{"d_model": 160, "n_kv_head": 2, "head_dim": 64, "activation": "swiglu", "norm_place": "pre", "bias": "all", "decay_fraction": 0.553, "final_lr_fraction": 0.05, "doc_mask": true, "steps": 8478}
Each number is 500 + 40 x the weight over the matrix's rms, rounded and kept within 0 to 999. Layers, rows and columns count from 0. Numbers have three digits each.

# layer 8 MLP up, 448x160, rms 0.0597, rows 90-119, columns 0-159
541535484468419534524461480387491446531526469484481451489465483535394458528479538448521512517421488494487480584512493483463553504475477503507499507530537540507536551430475410561528457566534542462512450489594530478442484545418425562518516534493448443596478461464539558545483546512433515581484456534512488436470531490466473541544455460511558443525550540552484526473483538436490520395445541500463486569504504504500454479508538497506410497484600547507476526469518510557492523445596534
576449540458434491597559496484513515531568451486528536503466463498473518485508508583529486551489613494540527455505490498463454560594548435480515561545587463488556393553528534520517432481468467470452430475502436490471469609517506454607463514459515469544494502557512468546430541544509532469517561527510574469525533522428536493459482515458486492487549572508525431504487564541562506475444481539529476560511552478509456501436458501523491512443496491518519504466499456464444502493576437
480415560534566531520498469469469544490535548498459486523555492563533470494519473551466477562571467561578505480523386482485467495424543487472425438468388471533453513542466481477474519440510445534445515423490538467548477526489503466541511469506543538523482463526438572490501476520502469539483477491477472475473543424475494465537564563502425515523487484524558501487483543515472470497437493475512505488499536508551446526535502563568499530471572451499587521508536542487487513497509510
464500548480529523571450523481523579495556488496486539550506546420532474506485406480486441490496511522441555546588491489480467505554465466518512577506438537467503469540503507489546555531459482533446489497455509511467455419589515497476480460463534554487475553448518479472563528544523531536511469483486458482484520554551447528474508459520491435496548542490507533453502429507492461479473428477461466524469519522460509507562528477515507508496455456577567512466488481505582534523555526
516540438556514587520543404550475555478523507500576484506488570443523538482507541565502475509543506466435516459467441463469466455483539415487566494501489534502519439460507492552466457503615563496463494537582515493485518476520492545498507539514503499481470440538483439465497486461540560498477458523433445531518538532552544410474525532524515482420525510596494602581532516529409542485478520473465496527480514528551469499449493478496496517488478503455538453538565485536544445423512538
523566430526470506473441620528526505393492448562423468515564517435535494554519509531475460543475504482544461454472518479527484459505494509464506459512556480515536528438540517452463500574523521491498502499405486499504467519513509444566489440546516505518476459515520469514496536469512498477465463532516543516501536522531516482469521496462483474492472468521550463527505487475500453492523525474536525487435510481525461442529513515488441525533479507482493492571570513531494491511425495
456512471432513478498543439557507544493491519487469505523486467479552517461551455560549528513492482493513516516508481500501572526483456521421519446507487419502506591519425434488499502577519470557491563519550560460531464494500538523535526491490447576519482489495462475470532494534481494429568503530529483462516508527535454445494539552496474412551527472508492538512468508517549480457566461491492433487457511457552467529428504537516531512467515494477526518492506547445524504469502534
502483519528503494504423504479429507517496444524544473457489525527520530455487472461451455484526421454538595530481463519468609429467486529468498466607503511538520571558421520451578515440506510540479460559428526477486455483419431445511460498503436502497487544516465508501525569505485520524494568519540516491427531461471477471459512443462483520586472457477524564476439566540549431534487514447565508468532512428506528432416556539577521497523515548513492533477480559522476483534492516
521502430469508541494499524461455505464524464491486563500564505414481492480448420446489519453451605443520495510504547536499507551510489519516461446504487469488453489476517520502500545475505492532535455386472525486545476511441386512514434487414522547480452484569556464502518581542542529427485506500512468568489445489460545522513514496424524532555491560497459525478483525515489459460596500563455447503504514500407492477479472448431518516459483497390497521532534485402522522474508539
521509602459387422455596546499466476510546490479505474541496477473486527561532478466466441541544486459467510536571457548509485521501497483470461466501567508508488517468467536506545491493555441456502498521459531468529452551476472456440512457500489499445504539559432501485467561510547491440442481525541478423518605541554476505558438479431494456443517452526448536508504527467437496481488512498504514501474461526474557514504460544553481556532482539500479495493545441492447562475509552
504504495483502433550425551458514504506527516476487442446495518443435483559549564547508520545540456532486466427517449454467490550497520489488559494514541509508409590561450562497546500546423465542442528523461487470493466553475503482405469509441552462503539607463516437476492469514541480518446586478453521598509425536481451485502498481501485528460421434498496517547507438484553444412568528572641524425553453486528485554479464611501514469560441511449502454520515472545483534433486503
510515392500516472536535410502496491534588502486581577600453492517441581524486529513529536430558422542508550487487513496449412516430502524534527536462512518416452480491562469471545443482541479566531495486470497596479493489546493501532488526549542490503592497475406462544533570525489475551568483473484481504512505441458517524485464502503422509445473610510467553561432515505518506516555448532397523510480534535511568543568536474516479464545556547521489506481491508534591474566572523
495540452444458493450460509498542555423523524487508523488488438535472482548513473562444510453497519512557554486441484501517561528525463504479493532573403419530506470490481536512523521476452517439507538600515519555392524513483532517400430498493587488542461558505460547504539514445558440545503494435542520485502473453512488504479473480537479489498504503500471580515423522513475487537468538450547524459560502516522577497465516495527482498540527514508538583484539499462547468550432484
545429449429552537501568465518430490577495517454475563493471488526447547537494512427487473512536517453527502553564522472485541532478486489495541518487470514454483515525499538479483547426570521407502481498560559440562550448548569521461433559533466491501554453493474426425536597452538504483473506548488468498607561559489458516557465475444486511497462463549495573558488524444441519503515487547459548494565490387512509517472476547475555476490541431514539463494531501639486486458428517
528513503578510488508532440521478488492502536428500544515470427475522501461483476455487538485472495529494521512477544513508622527526528551448406573486414470506589527536417449585462452503516556452477545521461553444518491529506450493424465593519460480478590530498521576423447538548416515445531500521510496464541563457515486455569427467487487544549450480458542457600519494516476484479467593472468510467438541478561480520560493491506556508460494499547592520509502505450517542470525513
436521543505525484539458498421481503504494527568396584543490498494557571534486506552579568565474565471482462469590436511445514568530466559524507450522514429526503533582501492452487536475449524488530426438459552482464488455553452543570511492407537502503456508591521555434491483493487515503483427502517498519507452476539528452493431442530568507504495459556475486387503498466496509522530559511431498479510471481495524454560471440526511444495507502518520502474494519422446567492453558
543501460470555431486490511512502529445497509521482492537482467456463540503509461452499546494511546503571492522507527499460414473518477529454497458547467473561555490511602444487530599519478547491432532519518436517519538452472480453481456452555453476529436473579502515477440467487508504513514494510405429518483429583459554506503528547468554429614512569536484556545527517504491515541581487459518518540509504543479453481523498500517463503497432464457473545475472540462569496558473561
473461501541538509461503517528525477490548460518525499474526444477464469370538500579494516539536484519557552467538552536416462512486494491485494455451492469460443525485525459517474499480469489562465421450455459528492461530555500454585576522494574447480526474528600514516550504536516521465438486566431508394506513499502494513518458523474501535502498533413553420506451546427505503479483510482499472509462452521512473508477542500565429401508482505492531412536507510489496434434507568
502547462524533532495519532452467430503500553450509447497497445471428470517522468579505509448440560403436503514520555443466445550478510500438584541442556495518464519524518502531471466469528467452398507494520429528497439510432498487481517463470482508557547520480498434466475535402533491494519531503446510566408521470467460453520524538533476547485546513561487503546527521527512502524452488471484467596534484432489493559501435438552515486526512536498512572488507412540480511531511582
468430552417561414537474482513535510507443563509462563449580507474501511534474422542487506529548530519459567472479529508489424562461526532532504427474498576589480582499512541525543486531409526550526429469466438508452538463519555566484517515540562561492492533472542560549500470507566498562488539532495485493467529436452536569415530433579515469523455517518500514536490478529529468503470558495464498548500491521519514540477511556492520468546540481483581507523497529503561468480556487
526467409587488441567459485501476442558492534615470491436508518490506490526459577520450517493537502600482481526493434549478482471479527490558508554473503499526495548452536458488552490490520460503512552543542493452459574523479492514487488440527471545571486488574449498509473499496478574520491481510469536425477555420561525478505525473460471448491570443454596461534521489492484486536486531407494512426489543414500459522494458468478450484585556476534492480492528505541458485492544536
462511487497560470516480479491592486491441494444527516478536448425440565551519484415418530505433453570504488548440589553440538464561454502475506499512513479545553464416526513577476524526464539586494483493560487537537541536530573460468460586487505556444475487547511458480476506569503497485513548488544453511502500543500569496521462546496485509520465501506478446517477558526487572471479464503506546576505493526411523493471453460516454546502517480513424542474555454558486540441527533
539465482517490486464465486543518496572531530566537578486515472592498497443480495433428479442465531506569481455537496466508511527556511431521464470511438583508567521445535506550519499432486385474552558518530506520507493469477507541489589546539439466533472472579514509507529511463456487480494477525483490469546415375463454487532468525474506474416526494508462527541500465527509538532491408505505540534506520441557512498507476486580508519521565489564485513441556576527481505431517475
539465528489517532450597525488547443545504561523424472514479522477454551424507450465488438451413470479578524458462446511524512497457485532591456513554428555579520480477500502497511538457516515445528509552499556459588487538482451490468475526450497473490413512464510549525480475470455566504455461460492468434512588516439464549537512496481532499492521533517507453505527455484524477459515442517487513497498503526444513508474527531522497429470477471434543475552466510515461564584504453
488522456561531438418567454480577554514550602437541481512548466557530488529464526538538601502528490537557474529527479473517498566465552482494496467513477416555576513498450561427503496511486447483504454447509505491462542503499512519514495471490559461448470450534473529514483418541527468500534514454509536477545513492497524517435554465534460512532507474514539605503483535556505497529504493490585453443447529472492485505547501414541522464466472495460427513450563475503481506513510448
475554532512520492540507477494520509588506531585537496486432519494479484508452457472539414510471595485479463434501549493489533490440490552571443510497492470450401556483510463570471387523444497485543513525464559409550574391460504485439545509475445530463519424505490520476445493467538507475533459490426528510501536513461522438528556556514501447466520543466493541461451588464499473521433467496471518509462546503567536499541485410512538529483525497462525512426496577427467430508561519
467525476502525522504463464572548483529425496488504445446488463503497583511482512464519485509436460536448545529509496501460561510529572462496476482496520675474619533467491508487514492442502508468518456526528434377458567513547452553505512466482506520551526543469521452489477504474501554382508495525409483514534518479518499528459480454471516506560530483492430508458535505536498483421474468518575504477512475537625450490525476476539470490516497439505521448517563510581427535440471484
494501538383437546464487489505506507552510446504466467542567532459413469493478423489462476535522497512523424495483559525525452515433503504511457536510475577483475577483607529463457507515494540506455500500433473503456433489519482524515549536454481474490615488510467482544496472434463503516528508480532462474531571470469558481580492504492492526492430562504573567568419477495473468470524500444494403526469495540474482471486466519551435585476474483475488501539490504485517464498497460
497508459501525504564419518513545496502531451575522470486517491472449596577555494557463504491432468572533546507457515472525486473431474495492487516512578538476513559402510503529473538513536503535535508491473524507522550456542439469505509469501472524475466506476496485533510477512471563475514438517539487472522515482558507424502416513515553525500533501537535490436565473466542468524573440594536542470494505565488451457435452405510539560534482531502479485487550480505480559469487476
453397547491519525596570604516482500420610483536470497521522427510484467433531535510503493486502547469511574426559478529458499456565500492469551534449511451557520542497509455485472592507481456466405419360576489535531498481561550486521464542513464552522544412468461468507516493388480504497541520646586521583577458476524466486495499471521482557525513518492532403449503586409588485441553537409496462465578498555480598480493450500534524493430450508416503601508544474520482456508508476
# layer 8 MLP down (transposed), 448x160, rms 0.107, rows 90-118, columns 0-159
438580499509448553479550473444538471558488566457505473535510426526390500461444457481538453531443470434536543562440459415507505478474539456472516466524511437460509575422421494489466518550491556475529579505521551556423511434479433530562541541482472376536533502523495489491558473488462447461514435494537513507446515505429439533569471455445559511520504568563436438473496507438472507430500483532524441552561532412459498489529557498473472484469571473568503521448526520583492537498532493
450499543551515512541478515499478550517510485522518593452448498545469482532465431437528527459495507507514529489583496617452455521547455529599430526528503523417573423519473516508533476510551439534469506514506458502490485496528454470583527486442545574569562405419578518461507478570534481543533493568450525486480504508501503529496490506504591474505476475504503547500502515497530497501421469515480560530542502494486543515440435522525476548479444457469527407483451482497477491470521437
511559500484433541522457476493495541418512526567499452509462458531476477525551484478511493539533474448452470469567497543534451455498484487536493513532433454516519477490432516412423539532550492529435465487491473441460492407536456531500506519538535558492491532518554551519506520524476454557471481439444487486501484508430512526527530546585520474607470489543553431434528460531437563491563467512526551521520479431358503510503514516502519497529529435476524502527631512498490452505465516
507538488519522517473507467450598509515472515470486576508539463498469555561521579550521500501518478446506528505484497484571464543475437511458492466481467440440526479440459439495476516446495514505438514497491528580500477544483461595463487515538490492533510436460514518519451533517449503515592467554482469452473478456469517531463507494528499529451553539439489451528479498430595548517551389508534572505513482559442470591514542490476490508464515488500525520434444536538561484548468517
484552561561514439356498513597467486413447503486530508511517473406495528410521485556441507462479529505593444483576526492468486515476512517522487586521481501568541546507514578535474482490524545544589479491514527436493379516430456536495483491445513462546497576490525508465500500494556479475476564487509480515469512494474464520461498543460507486560518439534547513556492529435448596501477503500507493493490552524525510454511478522495514472500419572505464483510501495533449505517518564
469525516532468504519537438494489571507506511470515502472509488464464458516555479534562536475464527492538500488472560506496475515514453479547563487461522486493490462514481500527465480506496455492508534439509542543488512498526525545496503519539515507534504488543496513452459452327499478498501518518451481477506532498542461512442457496519485444497489420517578487434460493481499500491515496535474517445499561480565508489525517484407554456582523435461507476521500483464566533508460426
545524566513511500506490502417488521462533439517469503528523449487516415580461412433501577535425456463457524450451530523467529522529520494480419512443511501480491544504463478503569522480498530483514511522446476504496510503478457514449554461515509549467525528477521498505448507462522455539475521572515555549534516488488477470500556542479480522506467445497500450508472508432502473501574512532491522543512475469629480548564460456501424489477451592466443491462514503439531528504476463
495494485507602418507556462484524514496479464521474496512548525492526462447398576501517517540520526487492524539555525553488497516559466470522489507491402534518503490455481572503464512509515521484451524525565549540531577445370507473487469555524558457549443542547464525479529467546428540516461427574534526525446553539491518520496515555512428522560531454464535470526453505489492581534512482456470505532402461544496569511542445559522432543414525529564586553473469511520474488490444546
562537519509522423455544451494468491500448512452525405531534472488607489519545547504527507574487499449450436469501495556460506514499460537479498465462484519503488445491559457539566451504521530584483478467540442427542532497510572453576530483452446505523484528432547495474466441555494530444579554498486552469433498603462491491553519496468554531517508540505444449466489514482413491463389529510501565509534472462493455563469515508509450493481484517505482499485512451470537478537519541
407543523462512483487423498446515506522491510538519410512535524520476594531504497607537532528511510532467518510553481497523513483453480481480478489506539484561526482496539510529521514495454473550445534543568541508510417481514532450502528476495519492466456503514476572407507444389527556480479486488457626497532490507522527544484546456492469522482482448486484531543519475508558436578466489520487509468470487558481573479503532453446552488451524488443530493460528442485428510522487523
482483542441570487464528481408553524536468521529427537544459431494537547501467548444565537492448520460478479515528435518493559485414496515499524548524471558527457510583566560476548494509502513489469466498546559483433451521444534506525419489489514527424484607440555517514493500517519520507486504518508569511486488521482477480513499508413522497532469544422517499522596485475507586545522610450507514489431517508629429549527543491541547546563463579496490512591415518473541504524523470
489541401509421573552489452416558502556569474455487541518488489584495414514526491464500547501502540495483499502493565449431465555540502514645543434519484486530555500513509507456477501513574503467491382543517585450552566525455394487416496515473473536494402465458516502527432504488523466556469477441518514530499515516537484480450508507521473493486523468479457447419531510485478506445578476513585490470542494431659509554422498444497501503424479474472469559462490509504486516455473519
488503423448495462471440494467466541516447523486493608465461493496483444482571552471523435532511484456474476486482498531481490546476515475470524403454585590494487473505476532479568548429486460615541481501459482524499494500546523546526470557487429449434442404500481442494479484524495497538477464558454488513497485442508449512481492526490492536461521501501531511489394485442512495505454491513489442460467483505480461488457530470458537564496489489391511534495423495454500446540484498
578534505474509494502452518517500585528467464482569446486485528466499460518473508505531480435478577495489535458545552458491480459478444448421474530580442466488515490540558494483506475559526567423491477588505541446473469508505563538596492440547538449573458543520482494582500559413551571499520544456517448461580478581511478492478529448451535449505496551509535496587477546491450490451501507417543530521615543464456555482484516481486479463488526442455478558453437473495472465511491535
500521514476506574545446454488556415545535490559496534495463530520556520532539496493526478536495526556488492541501553580482524530453497529450516536507479482528491467528493519546468468501501497441420571477486439505496511517482607460459462592563443509426525510515437481507475416476534539483529510497532546496521433474479555461524501484487586476530534417465523469526474515462535514508513523464484422464466532464591499515478539562485538539482418491464519469490512471523516545591472516
401480521565488457502519523486492490501573511528490503459547469492468449486557536484474511484383503542533492464482492466504492545460456524504452533509480450541580483534588444462490483521580489553501507484600441477478513465553469519517588573446545492428498540461511500456526456533546498525511566474434505443494497513505548491566496478535545442522473474482505529442587556467496498466444516514513524538461495512479564562529464540450498505595494547496492425502510467403578512476523578
493401524529522453458502572541474487516538518488527509481521488493470506520451473524494439500481528465483453492498532460534517508431532501553570509474454510541535425479523521497555493547603510548533469482485436532482524415395575495494456554563534465455458443471492479462529507507446508431513438580529468507478519522476525479465463502503473450496466453547458531493415499489473474491494510488445519472533497519485466481552453525510484465438474442491518473471524530464557502516444512
485432554497566563557570524574501496552508476463457484511475465497483498450505519557525471465535506521465522454551504487542536496414443484427580411497480490445489493532482549469504610525487471581448503525526476448489529476509522513460476518568493508507489593475541430501424547514505500532508484502505541569504469429564556493559463458475522440464449572491522504460510465531453479454513519491422524477471537531495472462456444497505497479584472482559557505440447418484436511545471468
528524476554474460529499564421514490467495523577461562562505444463476505489502448483481561485503537463477555573512496496486441488510442455480491480476532504527512511521547521538504465530522526504449573438523571507503494504400521510517447480469550549484485535506520478489455535449573542563543592534447500514476531490498469433561519548518481539447506570506520485491482546579523442462464511582523465490457490459537419441496435467541507535549475501546482446377416536490434510543551513
515426518467544489502479566588524615516507531452476580531517475526497492500499504459529520482547561504468569559445517547518536566461508548549505478476460536518494479459531455473584480523542564491529487480465509435485515448476522539439559504554558512529459466475509497583534461474515504485485483543535530477439546507478526499536492540618496480478444547540491464488489481507553544511495534491528541504524476554569465506481443572451545546520467512541499515522499522490590447510469504
515440420512513449483471486455552485493502472432461429489494530514510493468479494471505519526520503412543523503468476429414478463491481502396555467531505471535476450517488521508571482496514539545547504518458468428481515521518508501530579408501513502441479503560516477469500533540462574454514507447552520535526407534456530519548527484495540513530489557521450501476517546479592598441530530443467543448448430539538490522515551441466468518439597482443441483441460517516510441535507451
540571507474451577504413444496498552475499528462515489506493488562549561397462566569480549494548537537503573520539467510545523478469497481557537487500511459541438521486527592457512538460474465514478569525447569455494542484497505474500462537559433498595510416418414557568471510468550548517456455485514543474465552483539461561464494492513519574443443543471468514516539458552446485546567473511517541491488533482540538463497508492475492457494573473560494536470450514454544463540490468
523421491506438486508508488477489541444457582498463567544450540500459508400592512473469480496545542474478483480519531486450477519456464500438537467468505502432536425492480457525440491521548369445450469538546493488408520529461460430413467550538470475489450448539557538470518541535489453489545494516490522558435454505438492516512487429466413445452506467498511504565526470571516504517446453504470505523556450452518510516483565573465547470568537501533502471483486463487542469512517476
495522435599501490483517478464514531512498491569473474442494516533508563512489516538536510567501475591592476521491471567464486516424565565499513491504532500558566495521486496481475466454459592479500501531548560490506558507455529572475414488530489487566550501538488476529563525581512494537527489469522508511500460500459545497506551450512503487533453538506574461427519504500519519510483440420528570525497431504412538491519539497474463501515451469494542459477537490460477503524468458
514547510532459462458416501414537438566498450525502529580507472474541516529509415560576564462575504468472450541543471470447526547487431538499466492552557614512528537477536471446496490511543487487551530466524446460467459561488532501509515476560507534474485510498488564533463510537487541486510489525451487434519510463556489561501479488492506504561512504607486415493541466477445478459575495527497439479513462475525454479502496543477454467469420510563469446465534466542497445533483476
540550498466452446565500454433442456508540449549524517535456497512526510470509567497527486552464457562622500473467472492544543471531583487368517434538484474479502428473451500501453479500549484453488474513543531477449516433524538451460492506529456514499441409558486512527422433449451482545461524494476484485457488529547525519516451491465471520529456495379607503510506528462530478474576417431507505499525488485426521559522499449520512492402521522485451524481557552454513440589522532
426510521488570444495491471528498514511505436437476447567488514484492542461473553440499463433522466438485520458592457493513525532502471584516546522579530434504538482501565521510484564523556539504530587419433420534501503435467493535506485564398577453446482446494490435466484575533525498529550617503470465477494539512516568409521449476480556541390490530468461522487477429477499481525542577531503462559506522469567500461522526441537515484560537534522478461461451501570518456469487538
481564527459506525570568607527489566490466519559500450479466493488519523521486432544528541495471505457505527458516507510459472558479507527557579505444428537479460526583455563515527470573512544519576496521520501593527527548537411445515471530566514545520400526516549532455567494472523531534479557498480543543477436529527394538437509512477559487541483455556523445491459486468504536452472444549519523516539496494476538484538479556506475502561513508548490523500501480517558458492440525
510511506476454500592535497478518479503534480514520507501556485477526411483468516503489581484522512525565550570502491539524469611542505475526502562540479433504487566451481471479509512521472490455538489488484516506448458496493511517534529540501515511446511506519451486498506422542558473563506491474466470493470533487475505513516518479477462513540447521504500520548554552539478541495518491500526482475427497455606508586438532489498457527512528393484480464500547477520495483492464483
# layer 8 MLP gate, 448x160, rms 0.0565, rows 91-119, columns 0-159
492465435471467502496593419516480513514534530454445452550435391521554516506496411531544503504532548491568511441537520465572531506524472539488511504493496508476545509430508538533484487471468447518488559497530436525451512482504517494471602482421589516487473466466464506550507544520482453498465475540557501476483490494435468491586457484483481537557495498487503504517503509499489489523480474578567539475530548428438430505509507465495462541514454480492517468517446513495540409425541530
525517452535495523447519527472557443511485538532513527459531580360444454515498540518509468539487569540513544491475559499506528518550517567512488488407532352431446519537543493467512544502499534439520534526501519503524479498499487486556432539566455467402516517544541492470522526521443571523361475539480590514548547471419503495501565450472480565442535506449480470523444474509476489485524469516484524509525538548423508554560480543589456505531498497482418514486400501586503544476544509
485489525425512520503548509541506451521454505519555481509490474600507526554480565568483548508479526515545457504539471453505486505492599522488513497531491463530507498415568502495496462479470529505553549506538513453508505572501474484546558469513499474493554544538510469509448514483493454523466493556497527458503472442498487451438519544560530501530573507530497534408520452513504544518424527451472484563431505486585508512505413467494557518564543501463495484483564476455541498504462468
474477488525504457475458515519440578466476506535607507539509535495473454405473528490557522536483453470445512520504524545493575500498487469538530504440463502481398476499490479544513468537590580441459477460494550494480512480483521544466488492450506542496531477598484439512536485478532478551453542476380511483491508496506476513502540483451530460480463473454518478506546498563452503553448563516439538482457479566502479562496444554603500532533425547407503431519513478575495502444510502
506547527463467504544500514536515541528494535488496482461505539518608461488502442542446499553454505540516519491571540525465531529536508453478496505487518474565507467562457515449489491505500495500405445451523438531503518484489564516515555470520498498513370507525467490501483536500473553489479443497450554505503556506505551484448443601508485479450473499526523530423535493514512542444519493521529533514444524512479365462488510491512508474446511470504430431492502444478475512492494493
504526476496452522434509495555547537490447527535542485516533475521490527561505520561573507433537510485498473593575517427449457487515532495527477508534517508493481504546507526485509475464554412462533457508531538531400458534462472514453471461516492514439480480510482515494484446515544533519432513522493450521502458500514494505444500415501488529560487522510511552518480494473468474465413496488595500549469533488497558434469475486443495552482521479457497414550568505564507517522475465
540545492464483488461505456506482481500505540529497509514441536508484482556501532521567514436514557504499569455484477489548572470568442437487493514469437480444601458513506527461480551407508492458519506444406523451543515530469473507452542566485479461456530555468430507568509557508478438552459513537500572490512565513556431554523507465492565460467423458481455420499506527514581556458459480518452549514509569469536480479517497482446555510516541546549400547538449473520533472549446531
502488542517571498476429497596552512581539547479491534388532553498500439488574545446554468518487530544508495549525442527501544498508520532496548502540525522567544577451527509558488497494563443470461559475425488607509508452504447504505506451571536479501493478484491504528432442469536532453449526442580490484509486522490512474496537564477439475499504550517493577518534484488568526493480540492543503474504535525450516498515556559478489496475474453544524515468597506513490564467549477
504511551479422498495486520479443512488519494484570497465432489429540563463513479463458534490533513519467436526515464468562490495522599489475458478492522547497573495561403529546509531474545530482532498481481491467463514494436491475509466525488513470524532493533444447521490488378461515494464487478475547505501468552493556464528503448518440474488493477457534496514516477497527489472457576488547450511535500463575539488475515490548440476508536478502478511557518507498493534452434573
485493486523504513511548511507471515450547504458522448487476569452483490517519493461461510489468533505547592534497518453461527492516552498497450567501529496499518544465502580484496524424499418535475502618544478477585481409499496466506500558485539505558497538590493517435530549511535518458509514541460519466518538513533421494484518484518514608505499536504448534538486484495494446559505558547545491506471512499559505550467505578531420498477433420549433541449391488532557442512533431
550499568512550477489559533558446473497548488558487418547501468413478557518457483445525505493515440552513524540491437489517462493538510496470484523564532522478458466488510533513489526538520495514530570509491423556492526575557594489575596516480456523447523425498481486489542579480526510523591474464439421478503487491419488494415506502515471389539497539488472555571459502463428497545491529536448501548416547523503476440537542552512459485553534496457513494478515518480503447531511530
481522499486510539419485476433490494533564470527431532533461552497569433427502578533470495563505555470467488498599554533455506474482488474432487574498524483521498529467439421508468447491473496522500463451463542473579538512515456513487520519529462571506455441482477482497500534534520520549481506580457483486430484489496468506433549473443538505511491462562492546572469507464589480476538525503438549515407529496502555512486505517430483449515449554513458467542439467517509489570520458
501495449521502486462454518521485509499551494428463487542494454536405527584546478487511533518514566503432454445523490509559527547510523529474446496500496469544469484520526491485570444567444515529494436521508472478572485397523599521537482436476495504509474533527509558478511492429449531539563524445540536399523558602503482494558564478522524479560498488499474508562426478508437535491567503486400568445551561410544561562457479532494441500473472565408493461465458522568549494492537519
547505566475423484566554504494531479591518492493530448569572509477506547458591510526501466485430499558541546548505461535522492494504459542464520457513464455491516472511421533532457579536540453424470537506465511427425530499522547429427405521548456471470566526513534532535435457514482536464483453530574427509488465537482486572560495450445440448503478471512484508571560518535473461590501485471459441531504557416542570445528497488523542497487475479530588484550501517517568513483570551
467537535540520510445522500496523524493438464545457527552498451473550480487431498461510409485517434475562509495519509522497548459530476431502518608466538449556526503502415516565504524524477492497540461493547482477527545471579473512560559481428468482481466426550490558477477373486504459503526560460462524485501499405485527595532590526531495505505450509484458510419434604478588487429572553494542461554461576534477522464526580494572525538557507514445551505478582470467489459505442510
508472477549530415537548519549454474577487545493564465518488486515427481505488561476498473527452511491392467506445431471409544485502501546522481538465532562564486521420429522516491480563563540450491525532491546450487495581496497460519522481462550511505563501491509524475452406495506468516496507538437449476555519443568557433541525494478479538520536432486533492544517430447501513449486462513539529518498464482536443537488580559533568481470517502499424473460466522559539505420519542
514531515448455508479472425510493500523465507524495437403535516559497454546515479535556486454538500433503503473529431489510515558544529520435523522517535473530530424519438525461460443494480550488557536531525505496517405540403499523595505542465510462472503501522468486503521482543476453528535576489469540468572507467490421530497484534544505551545507475543571492519508450402537504518434478551504556500548512451485484503530382580511457480495455584453555502546482481564532449522486466
456568416531509492486541565470500531416518555497505518546498458529503472456482398503520479520557499513471564500536503483511566499509454432501527546502543516586513537468522550550497565527496444523532471480573480503425503451428573477534491508521501582467507479483495470469494525490597446486537534513489437462447530444600465523469540485457470497435506508537461409506472560520494497524354537555529472528541482501532449433562495415455494539468478500477500479459469530556477542518511483
487571514450522536447477533544562529515481519442476507450458569519558486526485469524479505581493515483507593530557475524430476444528457587480486528537492521463437538536527406506492521534480468483529495512454533437478462412498495521460532522485501520512509505494500474513512514505494535467471525552514514544535457494472487468472548503546486522534482493493474600457486445522450559440406496513563589587422524533487530531528464486468575486519459495489508545433557468505508464597494513
514461528536491538491540419498489561474506513502553504501582561533571601479560509423464492497450500544445499502498542577469515549519501569513509437475426484585539523400528508472504481478551492491493514465551598551497516552490556472513528482513524552534560477566493475555518531536493480501571498548418472509417479487526471499544518451469444509514383534506566494556504489520419495483522441482476526545553529501509557490499499569529548505521447528402526539493476480583494481460557518
531488454516465466483468531505543459460547442509503437488529485441486531500557500485419474435464501527510473533471512520536486453543497507564532569555492522475523550461468493525450417457500534495527414515494520460464499465475545478493529524569497482473436435540475499579470483501480521504443567486469508508470514470470454537488467539548461527549473474402495473543523521564559480519532521526556558542481559529530505484474511482469481481463441540484494520528551495465494457484549462
532548532497533493464490511439465570522478535460481440520486421458433558498428520506504509586507463451444504447500524522493509497518529432494428500477443469416445549444539479534486532462523557455525509433552476468446511504549562517498422516475510525506476533479492484524500562486477519485449454560519414527470497533482495513454482462496491539452484507511485537544497547468514452456515570484574501489480447484449555455478514433389452482497457519469462468477491563572462401508508570
458550529483473484500523445435502554471485508530464554482490450526493545521516498533550479500476449575479413487523446477417540572452591583526539473448532545507547492418540453507452476534474459538514483510479427470500596456477498515476546487451532533481563558528474518461490563544440497507505552481473524447487537501497444556438435538548480465480431462486520424460485478531590501474493530522457537514473535491548460492412484525509479567534548490501500478486502486515535481511491540
490518537464468556504539516513537466561482490453491470497566450488616605578473474600559509490432458521448465535478486562437502537592501479434547538458514522499503472520545560468440512446520540484478491475442458485474472481567498493497420491406523491510465533499549486440513572567451482535505504451466470444514505525455487442484560473510480542512475495514562522477543469499524465531484469496500435514484507477522582514486481444518532521531481502541522574408492488510456498472487480
527444504443501503444530540437485497459501460499515452499510411482517517470488541513520552507508454517496425488438527455546523503553540464425383426543496471496455509479483496575477434503545478525500498472517505502486498495462544488484520462458549506519462512474528498473430481541549481558443548552511473479476482559544557578473530466438489503398404517465579491554498494462526536472557476456470505446514483492496516526536469502524467515471566498512503452502478419520495554471497572
451506544502446494546577512532499585523508545445452516480493401614512497564449467410500486497514479475476583508530502463600455415547587459473529549456484495529407512506462523563485501480468434560486477566495525518464458549523510539490511465539486539542505513631502465453502448604467458576495548561498491489422482508532487463483519469533424502486511487493527463555457514531499542433466470530518541495396574533447525502517511490495482563484449562503522507512506461464493527515455469
509497537468475504599541485498533513540550569453444494455501447484583481514508486541506502474524489458525538458467486506527463553493501481532503466504457542553443456555433550458533543523527506505532477548552514511556525534590532483463487539567528537542463446512498483546529425600430552507503518548527553460485482526549482609535529517488543457484509438493493480428447459472517517465513500530497550527559490458493494430446499502491467467556507513504542569483544482480599452516472520
521464527573484537515521529499522527472520423506441485389481522427483465518535486575465464458525523514519472488491473481488434491566424492512478546469541516565511491539503512515494544559537463529501573500522496501515529472524511492547508446464497548482486479437495527471574572548481579518517444495485475522510480505524476509479531410523573535517452525479492506530557477494471442471489585473445494436506567541521491444477495439446486585553521486496485485457508545521525560507550496
509544547516522445502556504479503489543555430523514470542494450509513482466534552479511516524498445511456546427530535566471533517446503542448484478442506458500542503517435500584463490509515427552499512439451432515471440487557437506635467560551482511489458498434495487467526501479543433518464490547573465543535546501503552591571444505457507537543572589458468492490454509457495448503562573490442424552491552503461499505445481520434525506500476492511548502482501496514502491515572551